Weights of a small transformer language model: 0.665M parameters, a variant of SOAP for these matrices.
Each number is 128 + 24 x the weight over its row's rms, rounded and kept within 0 to 255. Layers, rows and columns count from 0. Numbers have three digits each. The size before them is the row's rms in percent of the matrix's.

# layer 5 MLP down (transposed), 192x64, rms 0.211, rows 92-191, columns 32-63
113:130089140149096136129108113069116144083135130155122140114187175073138112180120111125146134127126
099:050165130101157144151077157141133149177141126142131128107147105157160112142122154133170120134135
115:095119119161104143143123163126130133131123105102127122129131132116065121109174145114130107206130
097:159125130147124095077064175125141097167119136137146138124164155114119106129125169105173148118120
086:133117134103162120141163137110165109132158117169114175150118080161137145101108109105100146156129
097:130092133118103157147127184042109136131167125128113083115135132112131150120141141118157129130151
102:106119157171108125121126063145198145108116115095083157129148143144118137109099106127160132105122
106:106095165123111143084126109139117121132103177118116154098160103165090137115097138135131121162131
079:151158142118147173171133120160164092133140157110134116099105135089133183163119117176169160126088
102:159110089125135179139120139134151123156180172116142149094125168122133123169108118152142126182114
113:116138071117107139135164124128125149100104150181098118149125101155105122119131095100172145103134
109:112121115077095129084124133172129135136164121126112126117121157119103104129092129173179083101125
103:174114167135097126131127142075101084121095142161149132111122156128133109128162134143151108173124
118:140134136146141102105138096142148046138108133143151142136141130109157112124102110094145186086099
086:149079143133168141098119154123145105168136117115136112123145147117121158121108136138169130140117
108:102175111116107097146100127140152121147131162137104110138134142122149140138103105123143142087158
099:126134112163120135106089090134095123130113135102095122126122110136122084107134134189124090128160
089:118162073127127142119079133131115152146140137115098098143098161125127170127158156116145113135124
099:146117113168084124101128172162110104121055152150138112143143125129167100150087143166168150153117
083:095114124144121117132127151131070144121094142134133145139104112160117122136168119119127083121108
098:092126107119148149116106094133120150161138138129089152129101133183164088115058127148078096125137
091:184117151166143125140096127111118112133139139105151084135145162141099085095097113114152133137114
089:100159094111136143146132098119176160132123130122087149129149103112113142121101107127115147137176
092:153159146138098137143087130167150119105102156147157129099126158129124123146102141114149129167125
108:143107107156108156128164122116139114073085156111117134143137137139155159146105087119139155100101
078:092160082073154123156096135087153152139126143127131122115153139122133169118118123118136125109150
109:166124137127110098163117156126137147121106140171106117101190165125153158133080123102109143141138
107:146159166135157170155155105161148142147138095113147139116146120125126134152124133147076110116150
095:081152137091134147111089130134114183145122125141124122116159080110119103128137142115132131079165
102:158141120120091120100121103103130142138127104131175147127125088131127078127130167160117106166137
099:101133123118124139161103144103096082132140118154128123128129100131137166136110135164185155097092
098:093151121150151148143114109177160083167137150107153089164128116144101170116071116106128130140181
092:149168130118144156174086094127121078129129131092134161132102124106142153123141080141117122127106
099:145129085091111122152139125161188104146152116126081121086148107142149154103120151140109132117121
110:134115126118085165169146117161126103109164124105072120114158135118130093148127116074140094094091
093:146089148131118148123173106165138155101136138148170112080068192119123099134113118135105148118113
113:133109085178100167127156144087094114132145108144124137153119142108095177154131149109087113121118
116:129116136056103133088139129073128107117125144130148148120114147157101135101133115129189132124115
096:089129114150129100111110102132080155172106136109113140149170156120116118140149137170105115106142
115:171105107123187176137173128155127164132139141094135138144142118175143147139090103113113149106096
113:137125168142107124126068163122179146097140105156158145131157151100144102128106110114153126095123
103:169128132134172154111171120117135149128145119133135103151128120120131117108124060112133124114113
095:144139151151119099126111135076090113139157116145153135132187126168126102138133112119079089170146
090:154094131115135104135116132092104149120144120192092148137126146142121085166164107107138112146129
090:127105150153102123114156131115155168172144161149124108143133154137110112140117143127123125150206
096:110143118107133146126120163091155155127160124126124101119135120149110166179079141140137131121159
116:093150095124143081130108127138126101122145117108119141124127108158105161118158115085082121145174
108:146150119114127135173148105123175124075110113153138145167110077158142120154076140129100144072123
106:094163111114135125171078125109104101111083125135135136143149118151130094134136121187133111151109
089:134108173130147065105136106142160135114127128163140134132110138144148114101095117098086128116132
102:110120161168130100113153143135096100195113131141079139117133096109168099140122136117150124103112
120:115119154145114130093150113122123158167129129137097179100114100156109138099108116092130120116143
100:152122129140131129155125110129139136170142149151125098107162127127125140145147086112162149146092
107:150141103122139157173101129110113133135089126108128138152175075136102124130136155098158128108129
101:153136132126106104116155169110157104152115115109132120117220128149100144128104110115126126168120
098:160167152122133137132099091133114159148143092129178111121170162083133127121109104110130126117094
105:115106164145163148125112088170089148117132116155064131138121123093157120129138152121111146101156
091:070121126126097167135084131129101157099138108112137142109164136099133184146142155140114143099153
108:082122101116132156108138160122141143134167137128122113086117108132123121140147144103125099085167
090:149141137163125139142123114150140134061137103151119130134100127109078099112148141116121135092074
097:147152143108052165159170101156145127105087079152149147129105095132118124156143135114122126129147
115:071168141114105146095130121117097120112145129111140169166148116127106137115087137141172134111144
112:134127120109123160148118147148151118154114124139088170113128126138151100193110148146142115117132
087:114130123156084105098069135117116134132133112148105153120114101134182131130141142086097106097119
107:128124121111125129115183090067158100116140142139075143166122121118116163125133138169162172112149
089:116165123155136107138120137128140095112131142101180113093112098151130130108118125131126131154128
100:123125076141143087111144137135148103174135103064120170151129117141110152101150155150120108133157
089:101166127106127150134100147108126133142130127101131124097143123125124171116136156101146131154142
105:113089122155122098141145111095093095083121133153113126106140091124176134118162113069153092112086
080:114101102159139127107178105095135119111103103123146154170163098171122085135111131150091116132142
099:159119136139125122108126128134174061155100167132165121116153172097141138075068087155122147113122
105:142154140135165161118117154165137122133141156126118141126159181137162084158129115121119089130133
098:116136112117146125124113156117146103125156097111122086153173096123107166106080142146135144146155
087:117153130161138123139099143144151153122148130109107068099105146092076137110139136135173114120101
101:118144144106085089133121103137083139147085143153139106103118108139082127086102143104123128114163
094:090137108115132136133146115148142155130134125084077137111129151143117163118130138192130103116156
090:115166117133125139136083078145133132099118112085153141149097147143128115112144136094159123096146
083:114114124106110131114127112083142129111120123126122160149179119149094114161141095132115119111099
097:128150138109145190111113166102144142118102154073110150096137124111138189098137116153146123128096
086:120081130150091157121133105150119088131114172156133144136129154174130108148117129150082127135111
112:151127095123131181106171119084071137145159121126126078157149083149103151133123127098103131106170
094:081117061075108157128153103088117123129117109160092109151122125135117117161121137129109133096143
108:097125125084104138130116115133114157125102125140132132118145161111136061113112133089155144078148
107:132157149158116103146055081148116129161082126168148121142113141127116113108117150160140138151068
105:101089138128096120145146116150112145105172160153124134131122091114108088125168144084131140121125
095:106127166127137086119102129110132150128075100162154126148146127123130127145127138108110101104117
082:118166132109115140168086119147127095122125148111145093082126145104132158133144138159176137156132
097:121117161139113068104093081135198110117117096157122113118156118133080117128104146155128126103158
090:141156176132180121114104067147117132131163166121169119129104137109118121143139123129113178158122
093:105103127149180088102115147122086135117091107144120163144143117149105118111151109141100097108117
113:166118120116119121143126129115171139117128128115176108123158186128137126155141138105135134149123
096:106126119155149137166088117155120093140125151131117106100155143111151156153170151100166102134115
101:145133111123081138164135115101159121109138112108165126126147165077128138161158108114158141130075
101:160163150147116109117095102144121109118141130153137145126168090142106091137111132147134125128095
109:153140109076081117109162123128129148118128129141153136130129119165131104127078140092152137119152
091:112116140154127120107103109119115151130109108138132159165144134143137087117154128104102083143164
086:139147131127131129138113151130170116127167150165119104102123154117123155129094109114194136115070
114:123141132163147137122201110095128136134133160147133127141164153138099138113109111137121126117170
107:088142126143079089119157131151139139145162140120166108152124140138153123112090173142126152122148
110:078144113121150102087098083146126075122130123120114096163117125090138134130096123145113120115081
# layer 5 MLP gate, 192x64, rms 0.225, rows 93-191, columns 32-63
097:116136131115171141151120101173140161116088141143098136111145169151137120139099041112140107103137
110:125102094156132134150124117159102173151061127181130128131168155123137141117079116105155166119164
097:146144147116117119154144145156165139127163084094131121188109173136100158127145136166144129085135
088:127121122120144119119067080113082094155147138137126155133113125124108162160105143140163140086120
091:146117145132125121161126136142101130163061186107141130154115124158075124138104119131151094111144
105:100133130113150107161138147142065121148133098120152083091150111144173128085101144095119116133160
106:133105115119112146146092064123142126115077074140122137102111140114142141088128123141119077125144
082:133115148135079133106135121117122093096149130128133102099138143145148171107140158186160119109156
094:173118146170155157141094097133151102104120156144137100160145143152115114138143138107153087123107
117:125116174153109081171091134139132119148137121145175149154094099118154089132064162146134127131114
106:155140111122078117148122097143092089113127121141172135112148155141107123132131141163098101144124
108:119140111136097177142156136160093163120111141122131121134132102137092113143150093075155106133136
118:134112161099134162160131131159092075125132170120125154177119132105116190107125116105122120104133
090:157113153138133122146127166167148095128060177128083135105117135133143169108137151124134128105123
113:121160071157115098143080137146139144133107115091106130129165088120130095095075121101142145109105
101:105137115145174120121117137126131102124089085131131081131164137179107090121109172125113080124087
089:169104163120117137128144121143127143153112095081118104108145098140122087154158155086064196117161
094:121132132095134120148079113129092143110156106164124094138077109137133147098135129114109116087119
093:112140143091114112150142134168129145136130140088135157112160104105073125144108080115157117127158
098:080107129113120133156093106150114149134130111118128165132139095119181123099091105141148151096137
099:079111118137121171155124194121124101123118125132144164186122102092115175111147109116168123124160
088:089200112140152193141113110125120139101149069092101100130137111124135110134121120129113137137130
074:147137136171082139142115121148123125128143166115156129135117113156179154099128115154107131151085
115:151120093126106110131107107164122136112135140088108133127179167127165129130126178128114140130161
087:116135137103102126160138070150088098138164159158151168095137137117155120110155121100151121128126
122:109103120110087134181108135147131111101126127159153103123124097098133151096156097098129081119111
106:152154104156104120109111101138137128107120126121150138129109135085101112129176145121131125069109
092:147142143160153156116130173104103096135098114183157156126097172171101110134124105146129117111158
107:128142146132140088143135121141101143128135083131142086126176129105161120127088147071094077126115
099:095130117136112140158153122142143107106128155133154128116122147151096181100080138092150129143129
102:178086075107165135143105111093067135090115101074094170148115115145129124141141127130155122160118
092:120195146119159110076127122140116116127116159128134152122092135150131121121127133114107133157125
099:111089152125104141151099158144119104102118138158105165101136155117142178112122066150159143134114
118:179167116148126103138111116104145139098048138111151149077091125107126126108122104167132162131158
097:138127065100143133156126138098053119143088118093138159152150119128134152129165139155146116119104
104:115160118118132178142113108147118163205140131107124125167134102160113112104115153097130133127170
123:188151131123131146149105148129123140138132160142141155151070147115151143091121097110147178129118
098:113145111125080128131114110123126125136137086146104149127110145084133155110131141129089120114123
123:128172143169161136169114127111134167125126128145171137158105101162103145124083134090135124093140
111:171108128115087127150075082112139137117080121143118130119147124136140156162158141063131155112130
110:082136115152057117105111073132136139083098122134144148117123134104148137139147101159115143088103
112:142132120172133130093128103146124162123123167171084125152156128155091137122103120125141125156133
082:118158124094155139135111160099103128126107121065148119122131151156146116095139133110127161105071
096:110136086178131143118110120146135158101071086125130099133132073151129161113105167110102133122091
092:123144138164167076123134120162117164169141107156127128141096115106139107158121136111142076073126
132:127138095142073133150146137146095146155183151106133166140111105136133149119168114105106146137144
120:104151074115151101145170119127135137114112143101113146121133117133136110110109114107105134126206
119:109178131112107110204108148138100126114092144165137116128123112115137085121135095126122120099122
098:134134083146107160150133119150147118152127134147135136108095157127120148077123120138137123125159
116:142152111084166083101106117141093104102139117159117103164087119111132127113171096145118144125113
105:134137104126171156144148136135146129173142110111122095161116144130097163082149088133160156101093
102:160131136130141123097138092096121126131131123151127104049144107131108157120117157140129186136091
115:101149155126140097112132143150138120120117145140089151122095136128186125051075125131160088145141
120:138128110146094136130136104114121104119108103126165144152170082113118170143131098076136075136137
112:137161152139160096129085107128155127137150147109165146101150175157149135149122098123141118131127
102:120123107172142098172143125135100117125158120129120142131118103143063136111133103195132160125142
092:142090147129102150133128125140122122156119119187119153183154101123132106164117138118132098089149
074:131126137128117085136145121143121141140127192150128173167174114107131151103147114122167176131088
083:109119114158108152123109135090149151117096131141170156130157108141101147142170091133120091140133
097:149150080118094114145082115152099128155112117127147132131084150122142108144144160131102129191118
120:098147132093170115132093132117110116081128135126074129146092092160096137126125134105147112122120
124:130083113156173115131123110119142160099170143082083155126147131128127143082124081160141097123121
084:147167134126164098158114105136144107127131142105133162107158155084104118124149131142160099116156
103:137137167137146131130137135120091161126110102089144157116140120142140081123130115083096123134143
092:127128132078114097134127115138152132114120152172131112105112097139093154141097118116123139186126
110:076134138123120115130117083152146134128131130098132117115182160180125121093138145105106084129101
088:128183094094150139121095109101081141112123114178127089136141153157140154114160135124136116153123
113:127139147137152082135111127122172117154121138095165163130126133128104084132110107127129118119111
077:122138125058102157156145155122092128158073109133114099182128137110115145096129133157121125141123
106:159125119125087137138145145129140136122126089130127147159113129126144113104143123147112126110105
111:135130170131154146180118138121105130148143135172140118134159147136155143101141100057142137129117
090:159100109138127145116118115175127155143139102129165153147151123114073116088133108130109147112113
097:087160144134190121146137139168144133156120135140161127150109101131146074130166155136148145144128
104:110113162110107059136138171112108128114127100084117105120113075119105136128165135153115168125151
087:099133125133143143134128143128125164156139152093128145139157071108167078113128127108129108112077
094:129111114108163173112127110128117107105124159117110147149132151096163114100126095164149138109109
097:100141118105164106145173133124130123102095135114133136209120106132160163122158116087131180120135
100:136123124158122109115128136130129109150119125097098122116132149168095136124150099126098091120122
099:140098124118114132109100148131167171112150125088111118150148173108158109138107129160089138145121
103:143140139123139175092114115142131129120133096143145120144112125149162125122151159118148122143147
086:137139110143146171159109139115141112163122141111118101122091077117111139155137081107142125121172
117:148141133160153117095127114141117099135118154144148124133159129139101132096141144106137135110146
092:150129120077124082155125122135124152100125126121159144164124158135141107167065094130156093139105
101:137154088138103122166145135133095158147114127116124099131135156160156125098124126110147125123116
094:140158092118076114123144124079092123151109118156114149140178155154116126144107126167105108148132
074:127114145121130143117105097112128106150150149126144106163134153155172152144145140186121135143119
088:114127142151113138131112110151093101138135154110132137114128122109132104127142083148098122142158
106:141109121101144115134101143151120111118151144090162147151158149160146126147122164137144162150198
094:127145123144150167111122111104088102108152149093099121151118152138134095100128113144133173129118
116:101138076190106152153130085166139130162168144150170160128112095147098130151130133085115134122149
089:127124093162135117158119106142106110169139116137106141093192147130126115160143131138119138117154
099:107137108188126136148131132102163136122143161115096142109152128131115149087095140079119147097157
104:151131113147167130158155117127128109127138099130124152108120159160140109088113107161139104107144
099:153134099143121062116077109126152096179123119127111116167107120122077133124112130104157150135136
086:169113148101106073109125131127145129111155129160134110120104147121114140116164147103114115157112
086:119073156138100148145111145106140091149126135138130121116189171140092121158094119157144147085113
098:100144141120126110170160129131132153118139130120093093143098148110110115092122113124134124104132
129:156105146150147138124107136128114125122150143112138138104105146103167105139163067112119122145111
102:147117139121118121085135124180153161129125114178131129108128156144101105115142130111134087127105
# layer 5 MLP up, 192x64, rms 0.224, rows 93-191, columns 32-63
109:140123138138179124145123087153151119107133124122125139124157143158124109101108102133108093085100
107:094177129098100120103119086103138133124152098137135122157167126136136133148130143086145150112080
094:118121113102159130112128130134107148095107131073154150114113100112179122117123104150113112146111
080:097140122106137090102135113131111128104144123108149138114128184124067146149070124172129119109136
103:130111117140154114095145135147154138147079127135137090147158135100095155165125127114150065099121
101:137120142160093139147159146132105131124149138142127091101153128106132139124124165116101153116158
102:135120115130167156117127152123144146128140162119095106129134053134119137127144111104124127075128
097:107134134103125075148143132124101130123101115139091136116109133165097131152136116117110146151155
096:152111146126129097153105121149116165135150125090173140128123097098088123191115136108142080112132
099:124108146169159117184090133080136147153106110109117105142109141123120122112123142180096156116112
103:095159096104118105116117137153111119121107104124175155154122154137097105141146122146119141105120
098:112144162162121125137141150127106157195175135125085123089121113137148103155177113124114138128112
111:136158157151144154147155105117109121132116172112134152143129095108120170099123099120124164097155
094:142121108135147133144132109095176084127166155120122114153151160107153146204116079141163130133129
098:120117110115128114121105115145094122180166135132133133143140087118123102120131125120126142077123
102:158161109091063161162123166130132164092148142107109138104117116149100087117108122130143156125137
083:147112114129131151094149129166114100172130148147140116101131139149126117160099143092101155109149
104:115131127137131112114120143120105092102069155111124129159121114118131136188161131125112131117155
093:147130149153139121144117102080130123147131112184106128097118140118133097099114137123102149135133
096:162114122143138100124147161131149170121147106131154081102101137149172146130118153132128112115113
094:111194148137136088123128178147094103139106134113120126116134143140111141115159074093123176079111
098:116145125136127158137107124174153112110126085139140101085094123172132144110146147117118152155139
077:134108123113189097147098146126106082128088136119110159140124128142105110142128130105141144132126
105:146122138141149110119091114107133151118119178101129121132124159117122102129123171195119127173142
089:148177106090138092159120156137074132112138152144153134097135121121133104124162128130118123102167
102:110123149124145123137142104106077144103153137133158130139124120144153111127141141092090108130133
110:140136100140108127102113068138113121132098106103151114173135106123139078130166141139137118070131
099:118116111143097140129121101148137161176115119134096122143108131128158125109134130107116111069150
097:150148100129135138116125141108152157118094138113135146135092137112101123110136086154124191128111
099:132126141142054125107104150108152120136132136139114113130142107161120148112104099138140123095139
103:189130085148140155093113094104096124099121133096119137143138132139202156139155141103161103154161
084:121100141113099110091102077125138152090136157148135141144107114144110111133130074119118111156139
093:104125157117106163131084143150150122107109138145101174137145163141109074096130098148109156123079
101:148142140144145169130125084147169130162111107168124132151143100097148131112097122151136135104124
092:162127151153131135124143137120125147176124141167149115135106155127111179118147100170128124166123
111:143091151101164108105174156145105078109132138142106164099106126135137152143147075157113110128103
112:167122154180148137159118153153136147152104110106097133124173099144104136138135161123102135123138
101:138091158119124130107118147139092158126154126129174112091139083141129150137149087074158118177123
104:111175154089155106108150115121125131138145129167125107115137154117153129156137142148126119138112
109:124102138099121144124143125135115125127121122103139107145158144067129121057145137146122050092132
098:085114093199118144114139133091152144127121115121142073139095098107128100117178107125136110131077
096:116144139119113154117087163136114157138151132114181126101133114148159132169132141113153114129097
094:089150180131103092168148130135136124145111115158067120100134145089130137106125141153114104156129
084:101144186117153123117100108144145145119134118162144155181115185146085099134196140141133148152140
102:150125129110108144119137101104145125143120097083123132062095126174125099142129151109130093166117
109:148165118156069161143139127130111130172115142125139159113164100131161114150164137095106161131117
105:109143131160093159149122131133123111130120151104154135148146140114128102140132116091107119134123
096:136167134120135125169080140144113058127151137136135140153122133127165125129081124131107127113179
099:124142079143122126067097136113145141116087144114154139139137134128169126136093141132146116139119
112:147097133155152156127159106143100135145113108134059142130144081125125164165117123096122103143083
117:104133151129102152128132119127103102110123103209150130114134125190151079126125107112099137131173
097:117166120185151126152126117106132121116105141068132111139091101144131126109133136119125129083116
108:112094113113154158114123100098149171129144083116140115171167146107099138147151099116155076163111
101:138155165151111133131122077138140135089112150112119124097103136125134121131145128151113152129192
106:120090141079136129132109112103132116157145119160104203095128138163131087129128130179134104181133
105:114116096165158111119158103142128126140120115150105110157139143108137110113112101103147143080106
086:134108131099127145151130144181159153113131118124115141185128153137113121128153094117159104141155
091:115109138101138143110171136072159186122141158129129121147146119113123211142143131151134165145116
109:117172118158119107128118168115113165058119102105146117096154108140080149125159156104145180091117
097:100116108146136127123116139139144106144142166133080120130101153134126147173128104110151073159101
110:143149145136106119095117095171154145153105102124157120108172163114129105165129121153096165087168
104:098137117093114142141098090115088106134128113084127080142077143144065112127110141102140162119112
094:117100136143111160147145142111148094100133099106131094096131109067129152135123153127155174128116
098:120080126158108099103116126163116158115141176150113114129108126128162110105139145142117157131094
091:115136104144094081112115106150160097108128154141156094127149182177146123127072134170138132144141
096:168145136155120124146131126096112109091124106082107097153108151116163106132136122130117199170113
100:124145112116151127165112123130109133096098128142140104096170163175165132118160142135149140126137
110:115133103158101098107126148120109137137092165137189132099088132103120129101166122147143128132201
093:116177174130139144150114099082132146115085122112099122060110143102117145156124114102148144110116
091:090122134125108144175136155093093092128124133157137144100116118109132120081103103115127129166146
098:092092138098150126137085115101116148121119149103105119123160177134183158135112154165133136147156
102:139105142121063115111143143146119138161110133083109060140124117138137102103119096145063140092133
100:085118191136127119143102090128143148176143128165142113131110103120098150143163111131093127142112
095:114164117113106087122112134119150110108116165076107119129094070132124118122148092114113162114131
102:120104120122157148136131129107169152114159162158150145128129117100087138108148163142102090090093
095:155107118127160109114157137129077172164106099136099136139125134134110132108129117116155096133073
097:100113136118164148126116112125139182142125128125105116078101129106098106150126114173137118176129
100:128090165156137118123112115130141181122122154130080125127114110169080159107173095132136095102118
093:129171098169139121095148115094111157136107131121133106143127125173109139126137127125154129134140
108:106118127121120109126142130112146138165105132137138150113106164118124193123119138145133101104129
098:137106139135115115139133114137115138111165162138127132162160167129102163152138132119127092097161
106:113101155144133129159119098118116100160160142119167159159109108128152154117112109132131134138128
085:090140138178136128129066134150125111123091147120103178122136126128110126140086123120141134123108
102:150120113151097083138146135142159101126113135097120136140074084099144081129158141130129145167143
099:090112119129124104114134096164134165156126091121121108087117158116186155069137095125130151105129
094:117115100135142137098112122107135172143116088175129171125121087088120121166109086103109111150165
089:121136154141154092133145099103104119126133120117158120117125148117132132146118071192170101176111
095:145138154101132119096145123137060159169115126143151113148127166153106125130134101143104170078143
103:129157086124108088129175127154178131143105127132119144099140182152135084133120095101110123149159
101:128111095117138102125106122104107133116087136134147097132167187154144115122089134128159120132146
094:145145100155098123143078093125114136157129125107096141157147134142141121140153112132127124139137
096:169139125129145116131106149113126102087159093138091160087149136111127123118101133108131173121128
104:120133121092096135096095098129128170077098182130128150137110132125122180150103117122131150152114
098:128107196139125144128114182100131150119105137112158124110127157142154104144119150095159134102128
103:135143176139149167175114123139147091142151098126126132119076110138111157106157129113167142141163
103:136112140082128164139143138126126121126106137150152130173184159209151136115135147110147140121156
111:141130133118112191124123144121109076109093107101146107097154063113134082176139113154129137088097
104:156135089110161142143125177103134127129109093122104133108118137157119139156189140126148121137114
106:067123122150131123102127155126088130106151127173125112147137123132140129119175102147103070138086